config.toml
qk_norm = true
extras = ["some layers without attention", "paired heads", "shifted keys", "gated attention", "a norm on each head", "capped logits"]
init_std_down = 0.0
train_tokens = 559600000
Each number is 128 + 32 x the weight over its row's rms, rounded and kept within 0 to 255. Layers, rows and columns count from 0. Numbers have three digits each. The size before them is the row's rms in percent of the matrix's.

# layer 2 MLP up, 1024x256, rms 0.0922, rows 364-472, columns 128-255
113:167139152108162185166123098109158079130171165114125160135093081108086122052139132115060163127140114182099088033161139136113133141104128096104078080142089060110148127078115125126103184140121161093096110135173088087104092102133071103128164118129076141120145132115103160114120134090117125086106134065121174133123100145105154119133131132166121147166153175101076094136111116129120088162145
109:092176158132134092113152096171173121132154109151141112153129138151071110162109141108093121162147204085162067182086129123157166107112123122132137141118108108167144122109112123096160130147099147099122162143096077146162094128125106176129070146117100129154101155151190125100100126093191144169114138119082135107131095168106099102112099132155126159154121166148092128110075106124088083144138
074:102131118117101141101135128149087103085103148132115085153108097171125160138108088133144100060104162092145144127110103131147166136150195154155106081081154097164080145115092106067126128067117102116165128133121027133161049122085107119158107104069141197133099080080156164108120195123084158118152146158122150139098106106103159114131175135136143163110111152181159171114167154134132166135151
083:163138095131178127110064133190182133105140160155124079156121112175170124112168115143126117144108155151149142155122101157162092128079106128115086135174142165089171215080146175120102157165151142140058163163106119113119103080107129199124124126117100167161104110083136130057128123086109101079117104068122119175140114158104138097046118116140118157165091093112112123174128110102109114135104
104:071095156132131123087153082120113123123102158094105088095072153229145197129111097097165138113130100180147200141095109189181171104112124067118168156138088068139118236121115080125092090106102113107154111151180134081098128092095155105142098092100122074187089102103106162106088134133136139123134132128193151112096068127145140080091120110105083053100150148132093122142086134102111118114151
108:105138164089134185122103169188150157101144086114077140052085148132114111088111169097118126138137126164146145077138218108159122107154128180141088150107153111035166148159097059093172176154150211121154129145107125117124141147153108117117124082132102114066135078068110109107149160155153153125175134160073135146184133101115153114054161182100144098116178125129097106125118105081113100140172
088:106104093083136122096131126150105128166123124105081115127112190128153165137144122135108150143110112174123144132130129100068117090151111146147086175198133153141159125142178086078161122218149142115183103178182129057106157152167134147109189186143094089090158138157151108089117150109157144168135111181107069129144042138164113169137163087133108089109101153169113116155171090108126158085140
102:097108142146087142147102114159104110109141107135109172066172147100107120079122131103108170100148126155073073162097072106116173080103126139133129097158127090108197137077110060082123111157178139082114186155145106124094145092118124109115084090061107123127081065098137152119164122103097151062131135145101175110179124075126075076128166213141153127173157115119162174177108094105127152129121
101:082120103097117139120138117150130154120159129116120094134099123145124237167128115137092081128152099156069076089094133138107143128119169091141095089108155154114098132127054115105126165133135175149143088128138184141156181107105125143132144102118104099155131174171157074045165108156173138164160134112114081214147170075139205177158161179143139019166155168159189142153141155140122128146148
099:073123108133128117121129100123133123102102103155146135117089145151152128177107099161121071076158131083136148137092096179092154098201146186069077071110098150054094187092101131125182097116112124138116112113129136120147142177117102071183123151159087109160124097185130117150165190127193081080181158067163169125188200113197149158100127143114118070117055100103133160082136146110109104094095
106:136124122111110149139120123111196098120118108118104126096156157140132145143118138141110082082112117144113099184090178150152148157149121173142151121201140048121134114102105132147085180099184163168089114170145119131131152146178149144107133094121091122087067090147120113139170139158112120089176122124179156138115115124099131117112151106109083174126062132100192129166165115131114145096067
088:109156133142137101156189099146133125147106124174147134130130117167101113135090160098070110090097138169130171175115104080148148187180127063094136099170146121184121108145142144094108114092058153167148169196133102161129085159136113143164080121076141176105138098146152095145111146124143156116144218164176095152141180075098182125093107063133106104078139117168162229146086187106122111131109
100:098146151171167155138147114160111080123104086153143196134159146106109164078120165107076130111174079117158125122088112147054075115141133140134126114210110136099172108108129124123134130132166153135148133164098147153137179102177127119153187108141125128128141150091166072148136125096252080122127146112095103148147115107126136167135155119100161087084110150172133152123125150133178133102107
113:136092145082124174094155130131164135112081149110167142092116125178125180104155141150119158069121081096092123069107143212168153121053084070129099164126119129115132128060096117060173111136091138096161130145163137071072075054116143091148080092156137049132139129128099082107136116122131111114145127093086157107122100126138144126135131112165158120081134143109071107125080151135103107085131
113:091188106129169075088113090236178057144103094118108152145104096137090088122183105072148158135144170065111147093125089115131086136094123133162129149134173076107145169121167157129075122134195152104134132113138139129182182185142128111095147090094121085165154095166108157063103124073116121124130095124133096109133070103125175116098109145168170152137118165098183073161157141141144157140100
108:100136119077107125117134140145164126139137070149163126109123106106097128161132115091125098134183125154148131153134129127121135119132126171124104145128082076157170056107140109147085192189135171167069196080103110100122106104138095140134163119113108081103154097116143116083160129151124101142152149117202094142135128152153137114116053131229118125177125176088166181110095118150184139152117
111:006120137149082110153124084220123107104110112145089068072116156146143179125133103100127136137111101153076112100100083155110128121148104188115144150148165097082146122102094117073110157140189165108165138128153105091108192137116096106143143148148097165141146157132130149150173167085167163161198149120100166179131119144105112160090188085200148106082110160180074126140118136120099147119141
082:109141085076160138139144097124136114149152132129070117127112178141177140129152082095094153116125098139104087077104170130098166124155080115134086126181149067130117100178056175136138093150118172101130140112108165080124175105120102195167092112098109086151161158164122111092141109075131167147082127117129151185144111137115137084091157094127125068200149103115110083115094172104126155125118
107:148192183139144166053117134106184152146127157082148114136129119099057139155169112110066048113150141150098094102149102192071143128103111185091160120156110099129159081142092147097142157168149116135101144100183154104161100155072090112074090157118138153108151090107183139123070133137130099125209142108143139152194115184124187127124165103130077091147130184094135149104152079118137117141109
098:024179091154143142096199115120154133140114132092173055130101115099146124160103127124144137094091093129104154133147183139153059112125069112153121111109103114129127118115143141189139181144132144147116107164122146140183104163166189161172140115154092189114116143175114169120132132089167112139118136074133109129154103147129177166111125140148131063138059191176154167095133100111067063169124
107:127110130145163167156137085203078118097107071120126101108071091212158208191188146126081146120122123123130142123127086139070075129143092115095127067144103138078137152119121121156114102102104132115148151169167142155096141136151142226122097104110111079127173110071148150107165106098153147130171164108104126132076130159124195150132200133178098156145191098090138140120111060134168113120130
113:136101142146153181129075086128139113121165098153109138114145176191079094101156138140083143116194078132052103158074094122093131109086158124059115144136137156137122184065181110055111171191164122148158140166176108110164109111140117101200096128084154193156090104129122128099105049090113153147147135139058101138143130147131147151147149067173126114151191125117177147106135089137132107065143
108:078101140093097138140101131121099133114128100118103118093184144129128122069114137089126093102168113113121099092132166113083170133134116117057138135178112096134096157110108085083114185158134073125137120148156096082112149127207097092145104062154092147087136174115149106035135150127129131083136113072081113123159166160167115109117130141078107138129175085022120149174126123114157141156141
107:098081091162131167138134157142133095090152108103116132166148067141147124189212212133112107126134123166086083103095095092128150155058124077069100145110127138085145157115188112151168072178140068159102174137201182081149137156159098165143052131099113091063089119122157170068127126126129136080157164092149138071107138136186206089159126094097155147162127141142085159091130073150179090150106
106:111117107109157104083183123124129108172113103121121095125155120144095138168116100136087145073183162134100073136155145138078096167133178132050080164130143144139070139112068099098151133135143124149105095169158149080189101091115123098084079091117115150147128130174098163130165175131155138077120174172056203172132149117116122188147137139100130119125139131185127212053098109159138176123083
127:097126075125117168108094093119190156215127139100178147108141089126078150069149118145140122141148075148118103072165190141139112151156155089124114174103156119155120138107101140147090218168172117182087140120168145129170125159116116176129106119160135146153146086077104152141133075093118096115158138067091123183122147119140096093122118152132110118111149124091078162169140176147125099117089
096:112099131098141152190082170142161115190138122157110155126146157154132179140152074159146117073169102128179044098097116093144194160062127117108145135181080094093164146079156112071072159150073181068164137099159126140132134141160121121113123104053124104080158140098149138139095172150094093069132142105128089113115182114170115104123097063151103153104162192091083107135173060145136119138116
114:096179166132153152085127109166127124178115160104095073149095143164087147134108133133062149175137144154124150093106133141070083105110119106153104133157164115083149123146128099124095127151120141111081213122128102083090119177148079148106121065129144102145178121161104102121138171128162222126091076135090121198130160098153102117117103043145127176170090107092104096143139136129072086144119
105:151095119123176147080094154153135074111069072104068092169084155132111109134165149178130157133149173149064076089063124135146119084091137074141081133175129099124149122138161160107141150107118101165132191176118077107162175198177133113119117102106118134147079133116080129109147136062100170148125119132067100128108156139155116122130202077178097137085191165161164170132161110113106144200100
089:111142109161171111069141146149168157138142107085143158108129101085172103080129141154138120133148141162113122119116139123141092112129108080132071098104084099083188123126117169097155160143165140208067058097158140089159128123143127121134201175102075073190140072067099155110150112108135115057148150100111145070111145154136159135127142122174074158078162198053116143093121141101019131156152
096:142111147116149144090128096110154111169098128159116115172128134158164115096196130122120174089181104116139096139125198186162166150138114140031096150135094098161136108053129185082126116127144120168153076146118125112125099090178132085140188071129111163109115122137110140096213118132118104122139135143130182096175177153181143143089081118177145156178165141106136142162104103114121105106109
099:083101142107177170071111165138180071132118142140075092102148158148100171122145179140158139131138162164129079132126127140124138109104108122158146124124105163088159082154136186106073119126135175125139118096144156115186191099180113145140104102108096088113148139169132164147039051037149138111139145203181129152182152090099144175082159077143145134109124078161079094095105144121033146141093
090:154124135099131180095101105136118111096109107063132098144131112187123160089067101130154099059095114156060107120094138136160105125141123082111157094085125145185118097104085172131130185189124142087119156186116137075103090161109141207165109163089143151180089137149150188095104104133141062131120144120152107144150093139112121144139137152103091103149169173119102168084090077086100164102125
121:085133084153125206149160155166182133115196116138168133109045088090122163137121202098083069121113135126069139109075159120103152096126149153176144106108110105075172136108133130117112123135174184089152133092188094122164189135093108170128148134138087156155163082176103158116143155159142127079120130103109114141159089154183103110102139154174166088196094106152124138162098064144123170148137
101:179180135119147139054128122169130106081067087097112155127133119181163146141196137095137181115135129126133142120096099204085093149061117104107171114101094105076129131144158124089094116112169137202091133157149104070088114108151159136089120080127083106144133134196137143144114099100132093110161124097135176149119129147170100097111149138108115138165113118176124155101156170100117138127031
104:113140216123180188159116139167095133133093116113136113129105080134168151142160100164092117122077105124161132058106136126097108069142124139134160103142156121093216157153151125133038182151129129110101155068136121057148093145170088146107119125117078118098100131086189141128193113092159132160132145118072095167162177103181112149132065156147095142113125120152117099107125109127092151148122
100:152164155072063168085115149159185109121111140083124106152126126166079113125137178100138148093191133178027087091124131131139049120093168129132124152129137141123134090122182133118147103109148112127119185106123130083177141095152135148069148138151086080120136128080075088132115129136165149135114122132173139117148146072163149137168118123131119088107155171082108155108135207105045125152083
105:154096163154154127141117113146149134131131153175106089118111136131146136127097131097127085063147133102140093073133125156143162106169196143117076123112087162074164129131091085135117120121163084171072140093139095034083073100095138182106112115068086142117184089125087085088190171109129104113090142136129106155098122140205115089106113172148078160084100089122206159116131155104159140116125
108:141165140067117161070163149160177129131170127096072158136107172089081095109084166157033121131120084145116104089119144115076117141079133183082165189090119183106115157147131159121168152169099148115119132138120099095147063146123111109146107105174109203134135117105147116121189141125130125149170130113149158167155119036115120123098166084095133117117105164167132138102115112145060105122148
030:119125158084130164129110106203146117168123107134159069092084137136082189126092116121103109131138104082143041083086141149112109122091114147049123184105085100065133163103163120105112121154170100132124156196141134062172109142133107089170110121102122127138129115181142170104125133100147140134154106058115115139196167099172136091114122132154114130100126116132160096111023140131085075138120
079:117138165131062103173116155140128160105157148167160096109168106142134134084122133090125120165104118084116099142138118097090112110123169147162138167189143105136107130092104066114117109143126083145123160178112082082162086145147093128141083092127148159141094158109145108136114112139106112123157103113139096163205146176173119073115115122087085149150119135138110135123151110088126172163146
102:080121165148111180114108130136140143083110097098126073113159109134171122119163112120118109109146092197102053165137125144130107114142045141040090157138065149149069071067137124129087208159179095153143113154145141143142144164144147158104046135080124140152148067094139201094178118115108112152141132123141142123211106136115115143128189170111133108111108130160120130108106112106124141162165
105:061148133119120144116162076151104116133135157093143122051125191136105129146179140130126171122189074164102157053085158210110134120150133078114105145168139105112145096154136130103105134176147130116137135130138107152166147103106103151131068076127099103150147141167157088134065151096107098122158134081181109113157113097130131088108106133098165095064159130112187136141089122161140126158143
114:123132145138128206127111122145152053132139104117076008163087100182091160148113168122129152133106163106115130114092173141142165166136170205109081151185154082169206131099104099104159109123153139195142134088152118103175174120151128152144127132140076085094117061144105133159137148184161128105147199192105112166123097134120108176090195119121156117107121162140156079169130105086143125151189
120:095075165179146161109175112134131129117112127093124116149088127105123137125149114069045132170145128193112142123125172138186129094062133103123154126167158170062185118119158158110148154127148122126109075186147085153114173108110123149150161073110074173139120174148147109129195109171171128095151175115122168193122153131109142086114154128097111067131130121102152098120155136113112098126099
100:110055144094151110109081189151135093139149105119108089084098137112136178130154139125152125101157123166108120151086145140146183147158114132063099166153175015082176097160146169160120165112094149156154159153183215106100117145093129123125111137131143211080145068129086119139183127145194092094159097145128156153122109130083155110074064152109121150139128134082102113149096096135143102158145
086:126172140161129152129145072092161118100179127184152135112137171178138132072163070142119094085143137055112163160129208119144135146131160158117196091109136043124106135102070086062136111112143172163092141158070140127110153102128073156099110119051123115111072101133085120084105191098147108132101091140137114147197113114095129132152125109168135110107169120116118125044156074139164086119081
084:103159102089128207086113110119104157150093145099074167166073122136141175108105115108076127109091112165130092169098109095163113143135082147103166173168155066132161187131117148113133138106193145107112180118122110138155162149157120097086113162110118120140170056129161145139140142110149146085122119099111180114172180132128150092138146112103105085113116196160120158135171115184101120186144
077:042150167092158098093135134140085109077175143086143085057110110165076095098169160083151134122101171152161132097120147150159135117095155073171109073019098121100103077094126196123151156155123175110097117149107129140199121109160130163091116092159100110193135147152159172164097137116101138141162154159117184152172073175168131109100168138132120171123163101103128130159066176090067146140156
129:083086185118119168133078117200118101135141133115104139163113136179148121092084119075124127125141109137152136068091166121169111162101077110157155131083131057151163153135071094123153205137207178150098149101105096121089176089153148120129107145124087107143149073119127123133217119105163158104207159116136135153114181079154158175117107079116145126190175140149156120142118097107112127125097
106:070074115124117114112082152173139136083101080145169142157119200175092121105129098120111137121150112123140106048109100165062126119146138144133111155152175047135179154124132068131102112175119164120115158094120150111185100160131174149047135099143115109128142087166122135072129152120163142129154141082151114101104132181167091133106126115103150124156146166188089131129136127075146113075131
112:095111123122140134100126175168166124149137092131104069150097110125161125151125080091126103118141086165103100137101156187165120125107123173105109166118164097150198149120077199066141117154140107158106104068118150117154125184150102095143120123139104179201095104109176140153150144150159076068154137057159153138176129203181151088136142172106151114137130150188116148076141138134149150092120
084:058132123127119116132183116137207153219097137130151131126101147117135206173176140085110127149132103161119093099124155142150110146096063150057111092141106094147164175131134044110134150153162104137159099131196130130097115136099065119160122132150164188132110160111100138107155052147198128055116157137116161116160057128135165121110025078170155135143142104097112140134132157115180152136051
097:076129067137142139114031161141150062215118111134102146123172142083129150106187152129092186111140143088132137076107175119164085077126114154136093130171156125106106137169096135113132120111105092077117099140090120139117120131184086106153168142148106129118122076088148120090155158086209121124127044135131082124103161141093138154139130092119189099149168124158165083108090093132127132086124
110:168076168034116143134137185136171137045075111107132129104124111132109156129102155127124062080107101148125114091132125132133144091141053137065093107106118121067172148117088106120048138147153155154178098076154095125134149166149110138118088095150085131173038079128154118110118130103159106106101166137118149109158164142167165092117132079183136124092131192095097169148129112120141135109056
102:117140135117135160137089140137084109148188128133106148157164137076174163101086158107108134134131126185188128103077126173119145075138137094040105106152175097050132161123114100059122116111136148173057071084141138068140140123135146106141076075120081108126125121066134140142122150154109136135081098167123111151132083144113103093118092070094151132116107100174177144192053123115149087129099
107:083103166138130143106123092140144140159131151087050090118134122220150110086090178075125219106104130095087142068119131176129151142130088129154098114149073079076146114086106085124134118119124134146100125104139106113177120113152133127124137099085105159165143102182092158112107153150135108109140112148125154123142111135127139185122089102179109056147143204142153119141141068134083111157109
111:108108137146103154106156068144172161133061147126089134085093083175122168169155116107131173104121075134169074186162128121178170132072117184165130092094098148138132148179192190090111147153099168146122097148090144097141103094210137147074163126081114078098119079128162177120212124125104149095162096107089131153148104112127131110059081152141116133154130147132162111127119122143147079109174
112:168103148148130178120150122137096101137091154095124129064109108165097170093157178127050186141127112122120076101130120138121182144153165173063141157096119116074110124090096128103162136145158155136194156137112106075096114138142135129080092110093141065076187116118145104155135159148148123169147150093113152155164151122184090194051135114119147132137125083120100132124133098121144139146163
099:091111087115113182141151099166155115210161163174111134107087157137107155131101187135105116152139168139086139116146169115142144078115144101170064166190156095120148164120151124109123081116161114175174096158169152087140145110115092199176101153042166094173114114119137141158094102163160118166111165123168101185163094076125086116149147142154190071133107166091138160105108109066142160125069
116:088109109164159142164109116164156168128135128133090127142112126099148163120186111111151120101158137169108123178128172126125077092104131112116142074127126132110172124139164142130138197146186141126118160167151201078117144077152123093077068109133111126180120170134057102150153114107185141118129130043171146189091103086131137147117092158090131097083155146123156180173190138153096085133061
099:156101139113105138100143162116178128167126113109174097167143135119126140130148141051118172115144081152123074102152108143111088128116156160126117099139077106059193092054165101069123109168140138129115204068081099056124084095194069111104158119084122102124156151081142151133103152140153133150146128153077127135111103084051126106090074110144104126127171133104136133134151128106132126127125
093:103118176116102126139113138149094143121093080109158070135158123140085118115126135060145092100187165064099087099129112133139157149119146179099144111071123116104193131131189126083123156149112079131083154156075093098166157155071105136109134119106101133104136133083173168079132130086189115107094111197149168114105132152159121062076099115137123193158089140123149143060108160126108068116151
093:146099164106086126084128087131133161162142169126121091155137098116099156111105097079124102184110126127158106104116129166150144088093168142114121130129126113049163095156124168092165179141121129101115104150154126059111097138112086149113121150157134164108156114204109123169174130088136105116182138112162148095122068186176135102117168085142117157166141070153072113124077166091192166125179
099:107166147115132109165151139175195041163109131116112126131156147151081136141113142119097116166098084153128097134140134112142139124147162100157113145107131151130095155130073144072094079153148130093135124097189068113184085143152075116068158111103140119089125103181136135086094192076132107169186142133132101113154097151144166136086072151147133114039180180077121127113151110164163112085116
089:144097085144084081127128176082094073099105104134153125089111177110094125169141076156120083174113193099149127168079126145107149113148130116126129120104093129148131112127132166084155135127138107130139095159169150079124137198131110118152156150097080114153139103115103046112191135135084181103141055078147168149137126129167145097140144098119124088138083056126089138127111116141137146082070
083:081051173085166131112174160126083119114141099125171148133120123160072133099125136105126156118209090122131174143122100149111121078110125148131156137107122140101141103050163147088152117085152109115124185181120162113118170186124135117125156141179122094133084127107120131036127089110192109073176068184153117095153083140158076108095075138102128134117097115125141131080063110024155108106144
108:140162160078078131092104115166181128140166114052158092127121162162162113130080094160152143084117093097142092170075181081171097120083129116127094065138092149178196095069084088037082213140113132170084122092139144122125141156203109128103154137123106119138128093149131088093190105127116171095200114145192135128193124135100133118107168130122102096194128147108132143125152121093169122183139
088:098118127115122136097113166137156051107128175145113141148088111131143158112154115116085082147085131134118141147134114149184142144116193158140115139137100136106121147104120157128131172092172077108144083120174093090124162163136111153119112154043136182153170074078136159117113126140182087119122125132141184235170086169158112128142140144139213155140116170110090123126113141107141109066105
106:078155154081178104164118132140129140149164140138093121099169123073108158158133155149095122060162133160077111107128146158122134150108111184090126130107116155106104144105090121150147174141129096116158138055103184063153096100208112076130104135054061113102145088163116100118112118138145134104078159135102108118102131129145205149147077130101121127093170136080185119116084108094138105055134
090:127176109084113123158067164102126056097133039132171213177128105111128128134081130136086160125096168109149126094068187156147182083126084118180128176115120087160103141122081156103094098153114103157044153091162197112228165153184132150150139070094133163100103098149081104128121105087108132161121142106075128138148124173135153166098138119110161099072128090102099156145124156116086127098106
085:114121108083183158140087119177090128096082147171131097127143128163136206100098120111140169160132132193110097178124152186096113128128138189106115187149145096115150088133079176086103184113109134127127161163107144045162159184113108096135110143117137136137138113161135199115193116091145155134115212112152097157104095146147125101067068154098105127108093128103136125176156120135081051086116
103:104087055153135164129105133136118102137138115130143077083106081118136103125133200066097197108151155124080123086069095153136073163137111074143156109124078129095192153079098139149146151211112126105140214085112139097159148100120170121133099083096128201105142122097098110138170111129123161174159058138091060208158153098156122133139147109176160147158174081117123149152098061107113107115145
099:131096103121155150126140123103172148093139140087073085149110126129103111154119169143112129110118135146128151163122099152151123112125129144054104135133130133152181106046104135155131158174100143200157160120172078096131164095100120084138119118108060172122126132143076154143075095127128098151172117168154122128136196091173160103132086090136103140090196117129146079142179104117158108137100
089:095099151162156112120172113153139081142122123146130077162122154091123179153126143173083169097212107147133070122132148120177122140081108165111170150099138144085143064123105140154134196199102161131138131099109118159092134064149093131084103107079127071136133096202132148095099120121195147167100092136123173154156147092114147185104139115133100114122127123115141074104127156129135099046070
106:142161112110162107153136139151120128115092136112163163131147160171136122090174103095113104120183107117118165052124118134063122073090095134089114113127147121074112148137095091140136115233123171054163139162143167130124194113138134170075084057122138111077104134209138151076119091116146168121123094125149128078136118106150105159115156123152148129090152129136073114126163105137162179146139
119:145153144127125107134110125176118167129121173149184177137164181122150094103083107109133078068156074165178116119118145118129132131082098102133119143083116137127139118084154086084126163151119096168157089127143156097128143096150110137100115074082124061116170080207173101063108157101125145118101114153119135110127094166108140178084151168189161085139138136125144072139122098126152161119103
109:092136093114192086060136156183103114104100067167137077176118156186159126127147144147115131093168145125099115095107120100160114092189090112125086108166179086157122151153133141135183110132112158102126176134100117149164096165150108149109068132123096162099163095110114163144125176098139196107115210181151153161154141084206166155045133116120171130140110093119100060171108167124137092089071
087:139084133150096161114125172107201140149130191173102147162147160133130150154173147132092126097146166100122086120095158119114086142105134207127106153116154067122178156123148156138144158110147143069119131106163159120078169107090092163167094160046103120138114089084076167117147058118131149150122105133109154120141188168157126077138182091119139106091160132181097142119168172105182121125128
103:123121123108118145073101116129181164154171147152125092075093108158096090087109166071100059086119105094146121089101133118057171084153195171142115117142130082128168106129160085158099128149087167178162133122112118099154097144138136107119164098124108163135177131215058128060117149124145138135129163086118161133141125082138161082015084138099113066124117142113137098174161102077122118130081
100:010138139064134131140127116104120135105114132171175122097144147133153137097109098148085098124148080099145166041105118134080160117075149135132132124117137175105112097122105138121136120147167155105111162112156134135144155109108109105093116104133110072136133078129150120079175167183089117121151221147126096115146094074141170124121088133090110065114091089135107175088092135134125100099068
118:074141170077123176086155149140149087113198100081135130102065151115179127103119083133128166054082057176094083158116150190159094149145102117082145123045099120102165096059095155135154192150106124143079134072148111128101083146100133075125151096084153155149142146070160161148118111137114146125102173149116105108165135167116068102085102118162152094171130175182156182083076120153122137137176
108:087089123137130154119161111118160082124149094090141093125109145180092112106100116081142163140111093078163148114119184119074138143126171140172121086136172097143179104160112170103132143096135097144182105096142099092148134129175118097160125087148087167139149082173171106125252123138090160098163117057120104143127102169170078121070133175135125105184068130119190150139138113098156110099140
101:108161133105126073106125083102153073113200142114197105110104107121141122079121129115072101093114144128089164066138145093077090138146112141116173138134122093121174098129071146111103151142159108148112129061189174129166091134161108099084071074115111159102136139089082130138107087116159110113161138144095139122131111150117177147092118115131164124087141154122126118098138094135083109078096
096:115166103137108199140102135157110146133147144161085117149161107157177152125120113191156114117121124203121166130160171108116097094076166153072140065120112133118148099110173120066097103118203165156119206070152122128193095141108168095130081126115162088119105144155078125123102076151127178138145131129122140162146177125123123079144114141103160103098058090136176112145114132119106116070078
103:108104089115082150163096178143144151084130058167121162183115112142128073103112155100151143120142129162110104078136158081125058131093072134133094144110091119121171122138141152111148164163187157106156091086131109113149140197188120125148088123152087158144151086132106152155080162136140155116156075157184118149083098143148099181146184150115127161087046167168163122101132124131058106157123
090:082112137133160073177111082164145101115125106040137118147100118126135142099143134161101107137093146105121161069126145148221109082154089108180132125153154124118120115074111148109095117116101094153160168127080117075079092107150120130176107141117137150073105147118119139048156160088161115136107105152095106123089142157119136111108127136125130095114106162099151161143094075072063103156144
114:092071102176115103111124121121075101089163187159175087186117092140176172091091097099145140093117131143022138156043101115064144143100129155096102150171096136131155102143115168150194180149150170112077134125163130142095139070102094131106079130136144153155124091122143121104096131111132143103132170135150097146148126112194130180057127094053123095123114160190115142083136097151137113119156
107:111124165086072147081124136142124123175156128089114085131123179158137130152126129125071143117231082182080093123131090119118154176122190136130123071073196145123150110137112157147219157093102111102100149164103102115123071118107111147090111094128080155117166061129130090092165093098127120127212146151101163185119132132095120130098111139108097081156184178112126170121128132153145095111053
078:101116138114104152103129124112116062129154089105132107150086174121132141065084116114104158107170066143127115120110186157109096151116049146120102095145115108177082102139146137073145093140100166137124128144103112094162122173181108151109162083053099082086087118130098089113092079145150146130139149074071111120175137099149178161137101121152139136096132054120098099220130114105083084113102
103:138134171162096139153137117187160094121052078108147098104123125148085151177150092181137100106121124058085106165070104139157143063093119117072111132173200129087192153085197098106112102160150105143115120125115131135167129160135108137106086085074109173162137127122122130064117118111111128153080112135107126099169101102136156093084089149124145146116124148122113115114165077180174035102105
080:128108126152056150121104070133137114150061123074118085092149111158131124111098116165069093148149168155156109187099138107183164108067162130158089135116194155176143109096152125111117157187166190178116129101127142041064114143102149160095178079164101154110125130145161164104118120187128121110113122133098146127154070117174123130139143104160153096145116174148147086149083145137090165149130
118:087108148116098119114101068192177107128046115135130110096057110187127114120172114123122176155185068152147114141062107185137108121100087190075108105162129058100192097138132148098084156157104113117130202110121149157122137118127108147098131143100099118155117144202143155101113101079164097129139108123165083145143137155144113187122126189147126164149142162125133128122105091093108086159129
109:123081076107118084131135099140135132145135187138128163143092185203172152145155127155119156121148119133157163122125111117127147126061148136119210123120182142114109136146159124140065127113120117160144141165155149107151163094222133141128126131107111113078069107108097093150083156106148149100110107111141162151139093099138137114102100164200116099150113174139165157172181107144151092094117
108:162098095107134199148122174133099122104079121125154105128124164140152165113176195111133142085123097153088044111086143115164158105124091146148165104176113133152116145078108164083111105141103112143129119103107095063133132144219136152130121117115095109139103133129149105126125104132118148096103121052131211146106077125147117106138115167108075192094104170067173177152128126127064153097029
102:122175127128062139126161143094157075090137154110077094154073146198173083149086115098131119140141124184117172121087151141139180084101131148104081129188135144175162117112127150128089205143128148147126124089122126120137134116147112154097189134127151228074136164159103117146117168126135097093173107127110146222162102107145142130100067136115168095136126191146169096179141074133137102160160
118:135101088110160143106095111198128172100133126065111139135166144145067162104170115123123123075189112138155112104087152122110172093113134201069081144096155141104199092109107067071146137134089130131118142127159169094190114096172123107077090109087147177099147073142120162134115152110170160133076154182086161118156110111106103126127141088116082093115146147123122170126144134132188134133098
083:095160171149147105076170153169105076153161143129128114124101099136107112126112124080092142131182130101149159140153130134137129173146108106113146104129130203151141103125098164138103089156160129167114189139074094116107100163151132128137105100104092122138128148086151196108075115092149087097173160117130131165122130152103155163105087118113111088105156141102178145174128087084106058087063
100:121118178160110137136116165088114057083149150141092124097153137125086170112056090092123119159167161192163095123110166176147151151137117142125156104114086117079129127127158198082189117154098151131113076093142166083131076165114091114156113049069128165117150122151126142127162104130166099160134183132134140181172114141064138171136095151171199125112133125150089189099096095173136131074090
093:144081102121137195152124124107149085074169119120126126094121154127112085066127180165118145121093152162150155153091150124144143188130120122150094161090115192140133158139136121090176123099131188116140123103148083096137098101158135140152097126119106186117114124198148108167135120136152127101135156155169125104144141116204106123093142038201136133112098165112108151062108144126073153095071
096:083129130078084166089097078091135138132148103056089137131104096114127202142096145095131165053144111177157102149133147146124103182144185097122145107116103170120112064141208119155097174137158097101100148126107113091170099153136107122132160150151104145119148073088158096147074192154157119092122142081131172164167113153185117126144134151102094076154142206070139157189107139092093091149154
112:127170089117127082101092168132107097122095117109155137165150137141127141144179126130040130109170157159157072136131162189069127106092070097089120097119114142066029130124071126111120121106153107147105167160160117118161120096138108127071098089172096112130187126127134150062143139066189081082124114134104175148176115143163141132098151155137166153156134099150162126171107115143180096084091
107:136108152152130114140118045217100127086079130073090155087137135178168127158148124091073047160145103106111054133123082151133097113107115105148104209102111145113140149138100102121094090130158134117156119143180131130086100136129144157072111144129094114106100119128108127129159090113171192146183136162128145081110108091141136176130138100178115143098141141076122116163167090121114089089162
102:107083111158142146166145094134152140191153147128055080147141101093116133110143154117122080070135050186076155068141114165116115085098138125112073153142104122149140135088145065153135142135146110112065168180153209122152122130115103141128085091155089126134071114152095150111139195131119171166111104111117159144144147104139143095133119107103139074129166154132101153124061105104078131122121
080:029110149136108137113132061141126149157136128153066098139114088141140148157161085146170097083156073116130129184134199150101119116158132119049123132201176180101189120174058077134157119162115143116180119126192110103106045080122100148130103148150143084101128145138131133104105119127125176090138102144172154127119084129112130130148102095128099070144165149136138204106209079173118111147087
113:151210146106164132108157158129144091053165186179100125131121105126097114065126159110054083122119149120108138102131117204134141135119088151109124160123191138113102117142117103112142126223153147065110140129149130112089150193115156096101109130139135144103075062168124108151162176170151187101161106133080108176207092147078156106118116061097135108070126177155100098170135128095054119084170
104:081099096159148156149130128125099124111045083079066128083104150161123143144163146121110120103174122162090139158068102167097134128067056157051104161093209138138125146083150120136165123119142147108152141155084144074131087132187124175122076154098130098107081116164117172148129096123152209069112082117108158093155135076136103146140131125164113132114184067098143134162133104073131086152135
102:154132143110113191144098110156120045099100057079156154116088117114141084129085152097101098127130129110158130125115122162171171107055141127152119114130098163128097184093163146129155164201152134111145144092106182115128101168140087150099105098115105167108139098161132075084105101158112088139109123085123202068162165145119105206059162124112137098087088174165157151179125113132179129104106
082:072107138109117141065160058108132172171169154110136089122075077064149175071119060135150106151129125132128171154129148122147101115130131132070171134099184140154142173091073145057145178182163129128118114109160160158125097102110122119121103125116155095138149077058108175103099123115148169107128113152113160114124132113104182124117055139108093135134123112090114096223163088133107116138092